config = dict(
    norm_eps=1e-05,
    bias='none',
    warmup_steps=0,
)
Each number is 50 + 12 x the weight over the matrix's rms, rounded and kept within 0 to 99. Layers, rows and columns count from 0.

# layer 14 attention key, 512x256, rms 0.216, rows 200-413, columns 64-95
46 58 51 36 54 64 56 52 41 50 41 36 59 61 60 50 44 63 39 50 47 51 52 55 35 48 56 58 49 57 54 52
50 62 64 39 61 64 57 56 60 49 63 59 62 49 53 52 30 55 50 50 76 41 53 43 58 47 31 71 57 46 44 67
40 46 52 46 53 43 54 38 55 50 44 43 48 53 50 49 54 47 42 51 43 47 54 39 57 52 42 58 52 59 54 47
47 42 63 60 54 58 46 73 59 51 46 48 56 32 46 50 45 46 71 56 49 68 22 42 68 39 49 62 38 59 38 52
73 61 42 42 61 51 47 46 46 53 35 53 62 51 69 71 51 36 64 38 71 54 35 37 63 39 22 37 47 59 51 59
50 59 57 58 28 39 53 37 29 34 82 35 40 45 40 30 64 40 59 65 55 52 34 47 61 15 52 46 32 60 49 42
68 54 63 56 38 51 42 31 48 43 51 57 46 36 48 38 50 52 72 36 52 61 54 81 35 45 69 60 44 58 53 46
49 45 40 62 64 39 51 36 42 45 48 31 26 43 69 40 50 44 49 49 44 66 52 49 52 50 52 40 41 37 40 47
44 58 38 48 25 53 49 46 38 37 47 43 55 51 52 49 48 61 65 56 42 57 53 45 45 53 50 52 56 60 35 56
45 69 41 29 24 58 36 46 30 48 48 49 38 58 64 48 31 66 47 36 48 31 52 59 42 50 50 44 47 39 41 56
54 30 50 55 39 51 49 53 52 51 52 35 42 51 58 33 55 36 38 40 60 50 55 50 39 45 41 55 59 42 63 59
52 37 63 50 42 65 52 47 35 59 62 37 47 41 30 42 39 50 69 42 65 53 36 37 26 70 35 41 40 44 61 55
43 47 43 50 43 48 54 62 44 45 43 41 42 58 54 62 16 61 63 32 37 49 24 46 31 28 57 66 31 55 18 39
55 46 25 61 21 47 47 56 69 45 59 57 50 43 52 41 63 48 62 52 31 56 41 47 34 43 53 44 53 36 27 51
59 70 38 31 24 35 20 46 64 75 69 66 51 49 44 57 63 54 53 60 65 44 48 65 59 49 48 56 60 64 77 52
41 45 70 65 55 48 50 51 33 37 47 37 36 46 47 42 37 49 63 44 45 45 34 38 63 39 34 57 47 55 56 48
37 59 60 39 36 55 28 39 41 49 48 48 52 38 58 57 28 51 45 54 61 44 36 53 58 37 49 28 38 59 54 27
54 70 46 42 69 56 43 44 70 50 44 67 56 62 35 41 44 55 58 54 50 34 70 59 45 55 31 50 55 33 42 43
44 50 52 51 39 23 59 39 56 43 58 59 49 58 37 53 57 54 55 48 54 49 75 54 43 33 52 73 52 60 44 50
44 59 52 42 50 40 28 35 43 44 39 57 54 64 38 50 41 46 55 69 49 42 43 30 37 39 59 68 61 48 68 27
50 53 37 52 53 36 63 45 54 61 39 46 46 57 37 57 63 49 52 38 72 53 68 53 61 29 48 26 57 44 43 42
53 70 51 49 47 60 63 58 51 48 72 59 46 50 54 68 54 46 54 46 51 53 44 66 56 33 54 67 40 42 78 48
39 48 52 58 66 42 56 45 48 48 56 38 42 62 38 46 53 46 64 55 35 56 40 66 48 57 59 37 58 42 74 48
61 43 45 51 51 43 33 32 64 51 52 44 34 28 77 53 42 51 44 36 58 56 48 59 44 52 57 45 41 57 60 49
41 46 59 31 61 36 66 60 54 49 50 38 38 37 39 51 57 46 47 51 40 30 52 46 50 47 51 47 43 40 42 44
59 47 43 43 61 55 56 36 53 52 48 46 46 41 46 39 62 43 57 55 44 56 55 60 36 66 46 50 62 52 43 64
37 52 64 43 74 54 44 51 48 48 73 42 45 45 43 59 33 23 26 44 51 40 74 56 68 47 76 34 30 53 56 54
48 59 71 37 53 64 39 49 30 51 54 57 60 34 39 42 36 32 49 55 60 37 52 43 57 50 41 43 42 47 50 46
51 62 43 32 52 57 51 50 36 40 76 54 63 48 46 52 60 49 44 51 71 38 58 64 60 41 57 54 46 51 64 55
60 49 61 45 40 51 46 79 34 41 27 60 49 40 56 62 55 28 42 57 64 54 61 60 34 29 54 39 48 58 47 52
53 57 54 45 38 40 45 63 34 33 69 65 54 54 54 52 50 55 54 62 59 60 32 39 47 37 64 33 42 68 45 49
66 63 52 74 45 61 60 51 36 60 65 53 48 44 57 33 52 61 54 73 80 57 49 41 58 41 36 61 54 52 41 51
72 65 42 37 48 63 54 58 42 62 49 42 44 54 69 54 56 66 45 49 53 55 44 54 61 58 52 44 46 57 48 53
49 45 58 51 58 59 37 52 57 47 69 47 47 19 55 44 43 40 59 34 49 62 36 59 60 47 50 35 47 41 67 65
55 61 43 47 64 41 54 33 39 36 40 45 58 53 35 62 55 45 36 43 60 57 55 61 51 40 72 42 54 56 46 41
69 55 61 54 52 49 35 33 54 45 30 49 55 43 41 59 40 40 45 40 63 31 53 57 40 47 50 38 59 45 69 49
24 38 51 51 39 60 55 60 45 46 49 54 61 31 59 68 43 44 28 50 51 54 33 34 66 44 48 61 42 59 40 57
47 51 50 56 57 48 52 42 63 43 49 48 51 73 46 29 40 45 45 60 44 50 75 52 50 66 61 35 57 53 50 67
40 41 41 52 49 53 36 38 48 53 67 73 51 47 51 42 32 31 44 73 52 39 36 41 53 47 63 68 36 50 55 56
54 49 47 69 48 33 41 47 34 66 49 50 45 43 53 42 40 58 58 40 35 42 48 41 50 65 42 59 50 46 46 54
61 50 34 38 56 53 37 47 63 47 66 59 44 43 60 53 60 72 54 41 52 49 40 50 43 59 52 53 45 52 48 64
45 17 52 46 39 53 38 47 63 44 45 40 57 73 45 54 54 38 47 76 33 42 54 62 38 62 50 65 55 46 49 28
62 44 76 57 57 53 37 52 47 57 19 46 45 39 56 43 63 50 62 67 41 52 43 51 43 62 50 43 65 60 43 53
62 52 44 58 55 47 55 45 56 61 69 59 57 49 48 40 55 63 61 34 46 60 45 43 51 53 46 33 35 59 36 67
49 51 69 77 53 46 50 54 55 62 43 35 42 53 43 37 50 51 46 52 52 44 30 44 40 58 65 77 38 47 67 44
38 53 67 47 41 62 56 43 58 49 46 37 53 63 41 41 43 47 63 44 44 49 42 58 66 54 36 47 49 46 49 50
40 33 48 56 38 39 56 41 44 43 47 39 65 53 68 30 56 55 47 48 26 45 53 50 46 60 41 53 40 57 46 53
71 40 38 62 45 51 47 27 47 44 48 42 59 39 75 53 56 49 77 56 48 52 21 47 53 58 28 48 49 55 45 60
38 49 46 54 50 40 53 66 58 69 49 45 44 53 43 60 70 45 54 45 51 56 64 47 55 62 32 56 44 52 38 48
49 49 51 57 32 41 72 64 49 63 64 28 51 43 49 57 68 63 55 55 61 55 38 50 65 54 70 51 30 70 41 45
31 52 51 51 63 49 46 50 65 46 59 26 48 41 65 43 39 57 54 37 45 32 60 40 59 53 64 58 40 35 38 44
44 55 53 58 54 43 49 75 47 40 43 40 35 54 33 43 60 45 37 47 46 54 48 53 64 43 62 39 41 33 44 25
55 34 52 58 52 47 51 44 59 49 43 38 48 60 55 36 49 53 73 34 24 42 46 60 40 60 49 34 48 49 54 51
41 34 53 53 45 59 58 55 56 65 37 45 66 45 63 43 54 55 45 42 62 51 34 42 39 46 56 42 42 50 60 61
54 47 44 41 44 49 32 43 57 35 43 51 48 57 82 58 73 49 62 58 34 53 54 61 41 56 68 46 33 56 64 57
46 52 51 67 53 55 47 56 61 36 64 53 39 40 50 42 41 39 40 55 67 50 76 49 53 49 37 29 56 31 35 54
27 31 35 39 52 61 67 38 40 74 62 39 43 39 33 58 43 55 52 71 50 57 53 61 41 43 28 51 41 64 53 63
40 52 63 53 52 57 25 44 80 41 44 44 42 70 52 81 64 41 62 54 41 42 12 47 56 38 69 36 36 65 67 34
52 33 26 38 62 53 66 63 30 68 35 59 54 45 47 57 38 58 40 72 59 44 64 49 26 59 32 43 30 39 41 52
56 30 52 49 48 70 66 39 57 61 49 57 37 43 23 47 38 56 32 40 49 63 75 18 45 36 40 54 45 45 39 68
57 72 48 61 28 20 42 73 40 33 32 50 49 49 84 33 53 44 57 60 49 30 41 75 40 54 88 46 24 65 50 20
34 43 57 38 50 68 55 59 47 43 72 54 58 40 35 47 41 61 50 42 56 74 38 28 35 36 32 60 54 39 46 47
37 41 46 60 17 33 66 55 34 25 49 52 42 55 42 46 42 54 42 52 71 43 54 71 29 55 54 50 47 59 61 55
50 61 40 56 39 47 45 55 42 69 83 42 52 57 37 60 53 56 45 44 47 40 60 40 62 50 64 33 53 36 46 58
61 31 49 60 45 63 56 35 49 53 55 50 41 59 68 48 27 32 42 45 66 63 61 53 72 53 72 55 44 66 62 38
47 55 35 42 67 40 57 60 44 38 56 45 41 44 48 39 33 80 46 63 61 73 55 49 47 59 45 26 62 53 31 36
49 32 53 43 61 29 56 65 29 41 53 30 48 43 47 37 66 47 56 41 54 59 44 42 47 47 51 42 69 50 50 44
30 53 62 56 45 45 46 38 53 55 67 65 59 65 43 47 64 70 73 29 41 70 49 70 34 37 21 52 48 54 32 45
65 41 63 29 45 50 46 44 55 40 50 59 39 58 63 48 50 45 55 39 54 55 33 54 49 36 50 46 66 64 49 58
29 63 46 34 69 30 61 45 57 35 44 42 51 38 48 43 44 46 47 57 33 61 52 48 55 57 41 37 63 33 36 58
56 46 52 59 52 27 61 44 55 61 40 44 35 49 49 48 43 40 56 60 39 54 52 55 57 33 42 30 54 80 39 58
58 56 49 44 79 35 67 54 44 47 35 60 43 56 52 40 50 48 34 50 36 52 55 53 64 55 68 52 64 39 48 38
55 42 67 28 36 50 58 62 61 63 69 38 22 39 40 35 43 46 39 54 32 77 51 37 48 66 24 44 59 44 41 58
66 49 71 78 61 15 47 42 37 44 45 55 65 51 66 57 55 44 48 65 54 31 40 80 54 46 51 30 54 63 57 49
44 68 46 52 33 34 38 52 56 45 49 70 71 61 67 33 54 40 29 42 58 22 39 43 77 54 76 35 56 73 62 36
38 66 35 45 74 47 74 37 42 42 70 44 52 54 45 46 36 49 59 55 57 52 63 55 36 38 33 74 50 59 64 49
57 62 62 66 49 38 37 60 49 38 39 61 48 40 61 59 69 41 38 37 49 74 39 62 48 61 70 46 55 36 60 50
63 43 27 49 44 51 43 70 47 62 53 41 45 68 38 59 31 50 49 46 60 41 62 50 52 68 60 47 52 31 15 50
45 46 47 55 46 58 46 60 55 48 35 41 54 42 34 45 70 58 60 39 50 39 72 37 51 38 55 63 72 48 37 48
65 52 45 32 43 51 42 52 57 42 51 52 47 39 76 55 67 26 65 59 42 39 50 54 40 45 35 48 54 50 59 45
56 27 45 51 69 41 59 53 51 47 57 65 48 48 59 59 39 49 50 44 67 41 48 45 48 70 57 50 65 53 67 46
48 70 57 71 40 80 55 46 52 57 33 66 52 53 40 55 48 53 47 59 59 56 48 41 59 42 57 67 62 49 45 37
40 55 50 47 42 50 49 47 42 47 45 45 59 51 42 47 30 38 39 60 55 35 64 54 37 31 54 48 53 45 42 55
50 73 41 56 67 56 47 55 42 55 69 58 52 49 34 53 56 45 53 57 31 48 55 40 53 51 52 42 53 48 54 68
57 45 40 50 47 61 33 40 42 53 52 48 45 45 50 50 42 45 43 37 34 59 56 64 58 56 49 30 56 44 60 50
50 34 54 46 53 51 58 38 57 49 48 46 51 47 39 57 48 53 47 43 66 56 36 47 54 57 66 62 62 31 54 51
70 57 60 58 55 44 45 49 64 56 50 46 42 67 46 39 47 50 55 34 69 61 46 37 48 60 61 63 54 32 60 44
36 46 59 56 34 74 40 55 57 61 71 37 34 51 53 62 43 48 43 28 38 35 48 59 41 46 68 32 55 57 52 48
44 47 70 48 53 62 79 35 44 60 45 45 59 64 51 36 48 56 57 21 55 40 57 62 42 37 55 43 67 43 31 46
48 49 40 34 63 51 40 38 56 62 60 53 60 52 56 46 50 50 32 34 30 52 56 45 66 42 58 60 47 66 46 35
28 64 58 57 39 44 54 46 49 55 51 50 55 53 57 41 46 43 61 46 36 47 55 51 35 63 31 35 42 53 53 57
46 38 50 42 31 59 37 42 44 48 63 59 75 39 54 43 55 50 55 42 33 32 55 68 35 69 55 44 53 53 38 38
57 83 43 49 69 49 67 34 38 48 44 30 45 54 48 38 21 47 42 33 32 51 61 55 62 62 59 44 30 32 74 52
49 51 51 67 55 51 58 60 41 73 62 64 55 47 53 63 41 37 67 71 42 41 52 35 53 56 67 60 60 72 48 52
19 49 29 36 37 38 67 52 33 33 30 67 35 34 31 51 39 51 46 58 35 53 53 44 44 33 28 62 53 60 48 57
50 58 45 71 51 49 47 40 46 52 63 37 60 54 44 31 67 56 41 60 39 58 28 45 32 56 46 52 42 39 54 41
48 35 60 51 47 44 43 54 72 49 51 44 52 43 54 67 67 73 53 64 68 34 49 54 46 56 44 45 45 46 49 36
49 36 66 40 49 44 58 54 52 50 49 52 53 55 43 62 61 35 49 62 49 37 51 27 46 42 44 60 40 31 68 52
45 67 42 39 55 46 47 63 33 44 64 41 45 49 38 59 46 48 65 53 50 58 56 48 56 52 51 42 44 44 47 56
42 72 46 57 65 39 56 50 41 70 64 40 69 69 57 53 42 48 54 50 44 63 55 55 78 41 57 51 52 59 33 46
48 44 63 58 41 46 58 41 76 53 45 38 47 69 35 46 59 64 56 47 42 44 38 49 54 38 65 68 45 44 60 46
46 58 53 69 62 59 26 57 66 61 60 57 52 46 60 49 43 43 49 51 58 49 41 52 66 47 62 45 47 33 46 42
30 33 44 55 20 59 60 49 70 67 42 61 63 50 50 58 51 67 65 55 48 41 49 40 55 51 56 41 46 42 50 42
45 61 58 51 36 32 63 57 46 47 44 50 41 56 45 66 38 54 65 53 37 63 53 33 56 57 59 57 40 70 58 41
66 54 63 40 49 59 43 60 52 51 42 41 54 58 50 55 57 42 49 36 55 37 52 37 54 46 46 65 52 43 44 50
67 77 29 39 51 36 68 54 51 48 68 33 42 74 75 26 64 40 55 75 57 59 43 36 34 48 72 75 61 51 47 57
59 49 54 37 59 34 45 57 34 58 41 48 49 58 47 50 49 48 46 50 51 54 39 40 61 65 40 72 46 57 50 58
57 59 54 43 51 27 59 38 60 66 57 57 47 71 62 51 50 56 45 44 55 48 51 53 53 46 53 52 59 49 35 47
31 39 37 39 50 48 38 55 39 27 42 54 44 46 42 62 54 31 35 46 50 61 56 48 47 30 55 42 51 62 40 61
74 49 43 56 66 48 48 58 60 76 51 46 36 31 49 59 46 39 56 53 44 44 55 28 70 59 64 55 47 71 59 68
18 48 54 53 34 57 39 65 35 45 39 65 40 36 34 52 35 54 39 33 66 52 82 46 43 79 52 38 44 42 53 48
60 55 57 52 45 53 53 38 31 42 62 34 42 53 47 58 56 51 43 34 44 65 59 58 48 45 71 45 62 51 60 33
50 58 60 58 58 48 58 50 52 73 41 52 31 57 59 48 53 63 51 42 50 51 38 31 70 54 35 57 45 40 55 49
65 50 32 48 57 64 52 42 40 41 56 54 45 74 63 51 47 41 47 32 33 38 43 47 43 41 52 54 46 64 48 64
59 63 62 47 56 55 60 36 58 56 49 60 41 66 64 48 36 50 59 36 41 63 64 69 60 50 45 56 36 54 41 65
61 39 51 55 62 26 40 61 40 40 52 49 69 45 47 63 59 45 32 64 58 43 39 35 60 55 58 41 48 56 33 53
44 41 62 49 51 62 22 60 61 83 34 78 57 44 44 60 28 40 58 53 45 43 32 57 76 47 32 51 63 57 54 81
70 33 59 65 50 69 45 44 54 49 45 54 33 68 57 53 36 59 50 53 50 54 60 70 57 33 47 41 54 63 36 44
68 52 36 49 75 55 69 53 69 47 54 50 37 65 39 40 49 60 68 37 63 51 44 26 70 47 50 39 71 46 38 59
45 52 46 30 40 34 43 28 65 50 48 49 53 43 65 51 52 52 59 45 34 60 54 53 48 50 60 40 44 63 45 57
42 61 75 67 70 73 47 45 63 37 66 45 60 50 35 57 56 41 46 48 67 43 53 51 53 41 71 37 45 59 40 46
53 41 54 82 58 67 57 30 53 47 60 34 57 52 54 60 48 45 53 31 45 39 48 53 63 49 60 63 39 81 56 54
49 31 31 52 52 55 48 45 44 64 66 53 40 28 40 53 60 57 50 44 32 41 70 47 61 56 66 43 49 57 63 71
51 42 87 66 43 42 50 40 43 42 39 69 45 35 41 54 47 64 67 44 50 33 21 27 53 55 60 53 67 59 62 57
46 59 60 35 54 46 52 45 65 66 43 73 52 20 28 45 49 42 56 21 42 45 43 61 43 48 68 39 64 52 57 45
26 32 39 36 09 88 24 73 52 58 49 57 45 74 10 60 70 85 45 65 34 33 52 30 42 42 24 39 59 42 57 47
40 57 32 46 25 45 51 55 65 51 66 43 47 74 57 55 39 50 56 58 78 42 71 50 57 57 61 44 57 49 50 81
37 45 47 56 30 34 50 59 49 34 54 32 21 50 49 71 62 50 68 69 66 40 71 52 43 54 47 64 41 49 50 41
30 61 58 71 51 45 45 50 61 49 47 37 52 39 49 29 54 62 53 47 66 47 53 42 48 62 46 45 39 63 55 58
64 35 80 40 47 53 38 41 45 70 48 53 34 74 75 35 40 59 44 41 37 50 58 44 57 40 49 67 48 63 49 45
69 41 91 50 78 71 54 28 47 46 59 71 37 61 70 46 30 33 36 49 54 50 28 59 49 26 50 65 45 51 41 40
78 44 88 26 70 72 30 33 62 62 27 48 47 76 52 66 38 70 56 36 46 44 27 31 64 33 56 49 45 56 29 76
63 47 56 63 55 72 64 17 50 55 27 54 32 26 50 43 46 38 41 48 43 19 68 69 45 64 53 52 51 44 70 58
43 53 50 56 49 41 42 47 38 64 46 36 58 60 58 46 46 35 35 49 34 49 52 46 39 22 65 51 63 65 66 45
30 43 75 57 53 70 56 48 67 44 40 57 60 56 51 54 39 49 51 17 73 43 51 13 41 65 28 41 42 44 51 78
49 50 49 48 51 48 71 59 42 39 36 38 48 41 45 54 45 53 63 64 51 41 46 67 66 47 48 68 52 53 45 45
42 58 32 40 53 32 72 41 51 37 38 54 42 45 62 45 55 47 45 50 34 40 58 46 20 47 57 65 56 79 49 63
50 42 43 47 60 37 57 40 44 41 43 35 69 53 52 53 40 65 40 47 66 59 56 56 41 51 62 46 56 59 48 49
40 45 36 66 51 66 43 42 25 45 43 78 42 65 59 44 53 29 68 62 67 12 53 85 57 46 41 71 36 45 54 28
45 63 37 25 56 23 37 37 55 49 51 38 38 49 50 60 72 49 59 35 31 64 59 23 52 53 88 53 70 81 62 45
70 38 48 74 51 55 45 32 48 57 40 49 42 69 60 30 61 00 55 39 62 28 77 99 53 15 06 60 33 44 49 64
47 52 52 59 43 47 41 55 55 60 32 44 63 60 56 69 30 40 41 67 42 54 57 61 34 55 44 75 48 51 68 52
67 77 55 44 59 40 52 37 37 69 50 43 36 68 40 40 54 46 41 54 44 65 49 52 59 81 63 50 61 64 61 47
54 43 70 57 49 51 53 47 61 67 57 38 41 43 55 44 56 30 63 51 27 44 36 80 51 56 57 54 38 63 31 53
26 61 52 72 57 68 51 48 38 46 35 47 59 67 36 43 47 43 74 38 43 39 74 50 62 66 36 50 27 54 72 49
56 53 54 67 29 54 45 56 40 60 63 42 59 56 49 51 44 33 68 68 31 50 40 51 45 54 61 55 57 49 47 55
37 39 73 78 43 47 34 38 27 43 55 47 50 57 55 40 36 54 54 47 45 40 51 62 59 49 42 44 62 46 51 57
59 57 50 34 55 51 39 72 72 60 45 44 54 40 59 40 35 38 46 55 37 38 56 31 20 37 39 58 38 53 38 51
39 36 63 43 44 53 39 57 47 60 59 45 29 54 54 44 53 37 54 75 49 38 57 58 73 49 78 41 31 79 54 60
51 37 43 58 32 67 75 49 39 42 64 45 43 51 61 66 43 47 60 56 62 52 56 53 37 56 56 39 66 38 47 50
52 48 34 47 34 55 46 45 53 45 61 36 40 44 39 44 43 46 59 58 59 46 44 53 52 55 56 50 39 36 45 39
47 44 51 50 36 57 59 45 41 41 35 47 56 56 37 66 54 35 57 54 48 42 61 41 55 56 43 50 49 54 59 29
45 60 59 54 46 51 67 64 50 59 66 54 40 55 43 56 34 40 41 58 44 38 42 46 46 78 53 58 65 39 73 37
65 51 39 46 53 47 49 51 37 39 43 49 48 22 43 61 70 50 34 34 31 57 31 37 57 57 54 36 55 44 41 27
53 52 33 54 66 46 54 45 51 47 69 48 67 47 57 27 38 57 35 60 53 57 40 36 48 40 46 51 72 47 59 59
44 45 51 40 34 39 55 72 80 55 56 51 68 41 40 66 38 52 72 55 43 28 79 45 40 60 44 52 56 43 57 60
60 52 64 35 50 43 25 71 38 29 35 43 41 60 63 79 48 36 50 59 30 44 63 69 41 45 49 48 25 47 60 35
69 61 32 59 61 54 55 50 46 47 73 42 47 32 72 54 43 63 52 29 19 54 34 61 30 57 40 58 58 40 52 33
41 80 33 55 77 65 44 67 36 47 61 56 73 51 81 20 40 29 26 48 55 32 57 52 51 47 52 64 74 46 44 42
31 63 30 53 49 53 32 71 50 48 55 38 84 43 45 60 60 55 56 49 44 63 42 55 39 45 46 37 44 36 51 39
32 60 55 50 48 51 59 33 39 47 41 51 31 51 35 37 36 35 32 64 32 49 52 60 69 35 88 64 60 72 50 44
70 28 48 56 41 55 29 61 40 70 54 83 50 41 64 39 56 44 52 45 49 56 54 62 63 56 64 51 57 51 62 38
40 66 12 52 19 40 63 45 77 37 46 38 20 32 45 52 44 55 51 51 57 57 64 51 43 66 62 34 61 52 37 52
69 44 23 69 64 66 61 14 60 23 54 33 39 41 57 61 59 42 29 27 54 61 63 55 53 36 37 60 51 60 44 42
44 52 34 59 48 41 63 38 49 37 38 42 27 51 50 45 54 34 55 70 76 56 54 46 83 52 61 55 48 35 45 71
53 48 87 39 46 41 42 36 51 48 41 51 41 64 34 41 50 45 66 49 42 41 59 50 43 52 63 48 66 62 34 44
57 35 43 44 53 55 50 49 47 48 42 62 48 59 75 45 73 69 52 46 75 56 69 60 54 53 70 58 49 38 48 53
29 57 55 36 67 34 47 47 56 51 62 40 59 67 56 50 36 48 39 31 46 46 56 44 55 48 44 58 48 57 49 58
77 37 49 51 44 40 54 56 45 41 55 27 30 41 49 70 55 50 32 59 38 57 46 74 55 46 44 54 48 33 50 33
46 50 56 54 33 70 48 65 52 60 46 53 50 39 47 44 58 19 45 61 48 29 42 79 59 62 50 63 42 63 53 47
57 47 52 73 43 52 62 73 50 43 81 68 65 28 54 40 50 41 50 34 44 73 38 55 37 49 23 52 60 39 40 28
59 38 45 54 27 35 47 41 57 68 64 61 52 59 31 36 44 62 58 46 53 61 47 45 52 57 30 45 43 43 40 61
50 45 21 45 65 79 51 55 53 49 53 71 47 44 62 63 53 73 56 45 57 66 56 38 27 56 56 26 42 31 58 40
41 58 50 70 58 36 50 36 61 51 33 47 63 27 51 49 55 49 39 42 56 56 50 50 39 46 38 53 36 36 46 46
54 40 61 76 53 62 46 41 28 52 60 44 54 51 56 36 27 38 49 51 69 66 51 45 50 46 57 58 45 68 63 64
59 36 53 47 50 62 52 36 56 53 49 69 56 44 28 55 44 33 57 66 63 49 64 60 57 46 44 34 62 61 55 47
38 53 30 72 44 46 38 43 38 53 47 41 48 61 67 36 44 50 49 63 41 35 80 57 46 54 63 57 51 62 46 57
50 37 70 55 58 43 57 49 43 61 62 46 72 64 39 32 39 53 43 31 51 46 36 35 48 50 37 55 60 55 46 47
68 52 19 49 47 50 50 51 42 32 51 34 28 41 63 59 59 24 26 60 51 54 46 70 45 47 67 59 48 59 60 46
36 82 23 55 54 34 40 40 55 44 57 36 47 51 35 33 39 70 26 68 52 44 35 49 50 58 89 54 46 57 53 64
66 46 64 36 42 52 50 55 49 53 40 63 64 64 37 47 57 69 35 36 49 48 40 42 88 79 47 50 53 36 49 46
58 44 42 63 39 84 41 41 46 41 41 36 43 58 39 56 65 24 62 45 45 45 56 47 43 36 40 46 57 52 68 37
55 34 78 51 57 38 55 58 50 60 54 47 70 38 51 53 44 53 41 61 57 51 45 70 46 33 52 57 49 58 58 63
40 46 59 41 34 36 36 61 55 57 43 53 54 57 42 67 51 66 56 55 58 57 62 54 37 47 54 51 52 67 36 58
45 52 60 52 46 52 61 48 51 49 53 37 78 37 48 63 42 57 57 60 59 44 24 57 47 41 68 62 52 57 36 48
34 92 62 52 48 63 71 48 41 64 59 46 39 57 26 33 39 49 64 42 37 39 20 42 78 37 53 59 27 56 46 35
44 65 33 46 51 29 63 48 53 30 51 70 65 38 62 55 70 12 50 58 30 35 63 86 48 69 46 50 56 37 56 65
49 28 70 44 78 70 57 48 34 51 39 42 62 60 41 50 48 70 64 60 39 33 77 53 27 26 34 63 63 36 65 45
36 67 51 47 59 17 46 74 73 44 57 46 40 69 25 27 57 32 49 26 35 34 22 12 63 48 57 62 61 41 58 58
76 15 55 44 53 56 55 59 71 49 36 34 57 20 58 92 50 52 57 42 52 56 62 47 49 36 58 72 50 39 40 40
47 56 40 67 50 55 54 76 59 41 70 64 40 53 55 52 39 52 35 26 29 78 56 44 56 53 39 56 44 54 59 45
36 50 49 33 33 55 73 69 50 52 58 51 48 45 71 50 52 22 37 57 54 60 56 56 29 65 43 35 21 24 43 58
69 63 28 54 57 37 60 45 45 58 27 42 27 43 46 61 63 44 56 46 81 44 57 55 55 47 49 59 18 57 51 54
44 64 74 46 48 39 42 72 63 43 68 54 51 52 44 35 60 58 45 51 45 35 50 67 46 67 53 23 64 60 65 30
64 50 56 65 54 52 31 72 49 38 61 51 55 65 77 58 58 61 35 48 41 58 44 54 47 41 48 42 33 66 78 55
30 42 28 50 43 70 54 43 36 38 55 36 65 27 33 51 22 44 65 65 60 33 45 42 43 52 51 73 43 45 22 48
55 43 44 40 43 38 45 38 30 67 56 77 47 57 36 49 42 43 74 43 73 44 68 37 44 33 57 42 62 50 38 15
49 70 38 54 47 42 67 55 55 52 46 49 45 54 47 36 71 53 58 42 51 38 35 36 66 57 52 36 57 41 39 65
92 49 40 61 40 38 30 47 23 28 66 45 35 58 58 61 65 45 58 69 45 89 45 57 35 38 48 60 43 72 61 67
67 35 35 56 17 59 43 25 49 51 29 47 26 53 51 34 36 68 72 37 68 54 65 69 39 55 74 31 59 83 68 34
26 65 59 63 51 64 40 41 60 55 35 41 37 47 54 50 46 26 22 48 42 63 62 45 61 65 46 52 53 61 49 51
45 30 49 43 69 32 59 50 65 17 63 50 64 47 73 63 50 50 66 23 61 36 27 51 74 59 61 47 42 50 43 66
35 40 47 44 55 17 42 50 55 28 55 31 52 34 70 23 42 34 83 41 94 20 20 58 73 34 63 61 16 52 51 46
48 84 58 62 49 28 61 75 65 50 56 75 28 42 39 55 89 44 42 34 78 38 00 51 64 42 69 41 59 37 71 53
78 22 66 39 50 64 61 37 35 58 52 48 56 66 54 41 30 44 49 45 43 54 77 43 31 59 28 60 41 60 46 51
55 57 48 79 56 64 36 61 30 56 52 36 50 39 32 78 71 14 52 50 19 42 53 51 45 58 82 56 44 71 15 56
54 59 45 32 44 60 30 57 41 38 48 44 56 59 76 37 61 47 30 28 43 57 54 31 57 66 43 46 60 63 54 53
42 32 59 20 58 36 55 45 39 44 40 60 69 48 45 59 41 44 30 74 48 49 52 31 43 83 53 75 49 49 44 41
22 34 25 45 54 55 50 47 29 44 53 61 48 49 52 42 53 68 61 43 54 57 39 37 40 36 27 49 46 47 50 74
55 47 79 50 65 54 51 53 65 77 48 72 43 47 44 71 33 35 45 42 27 62 57 46 33 65 45 51 61 54 47 51
40 26 24 56 45 36 43 51 58 39 41 64 47 39 46 42 58 46 31 42 56 66 61 50 45 66 50 52 61 62 52 57
38 56 59 69 36 57 61 75 48 18 44 44 56 53 63 51 45 42 49 33 16 39 48 41 58 48 54 27 68 51 72 58
39 46 39 46 43 63 34 62 59 52 37 54 59 50 40 29 42 57 42 82 55 53 47 20 44 68 49 43 69 38 60 53
66 35 55 71 47 45 45 57 52 46 53 60 43 32 71 70 78 53 43 32 43 56 62 57 69 62 51 62 61 65 54 40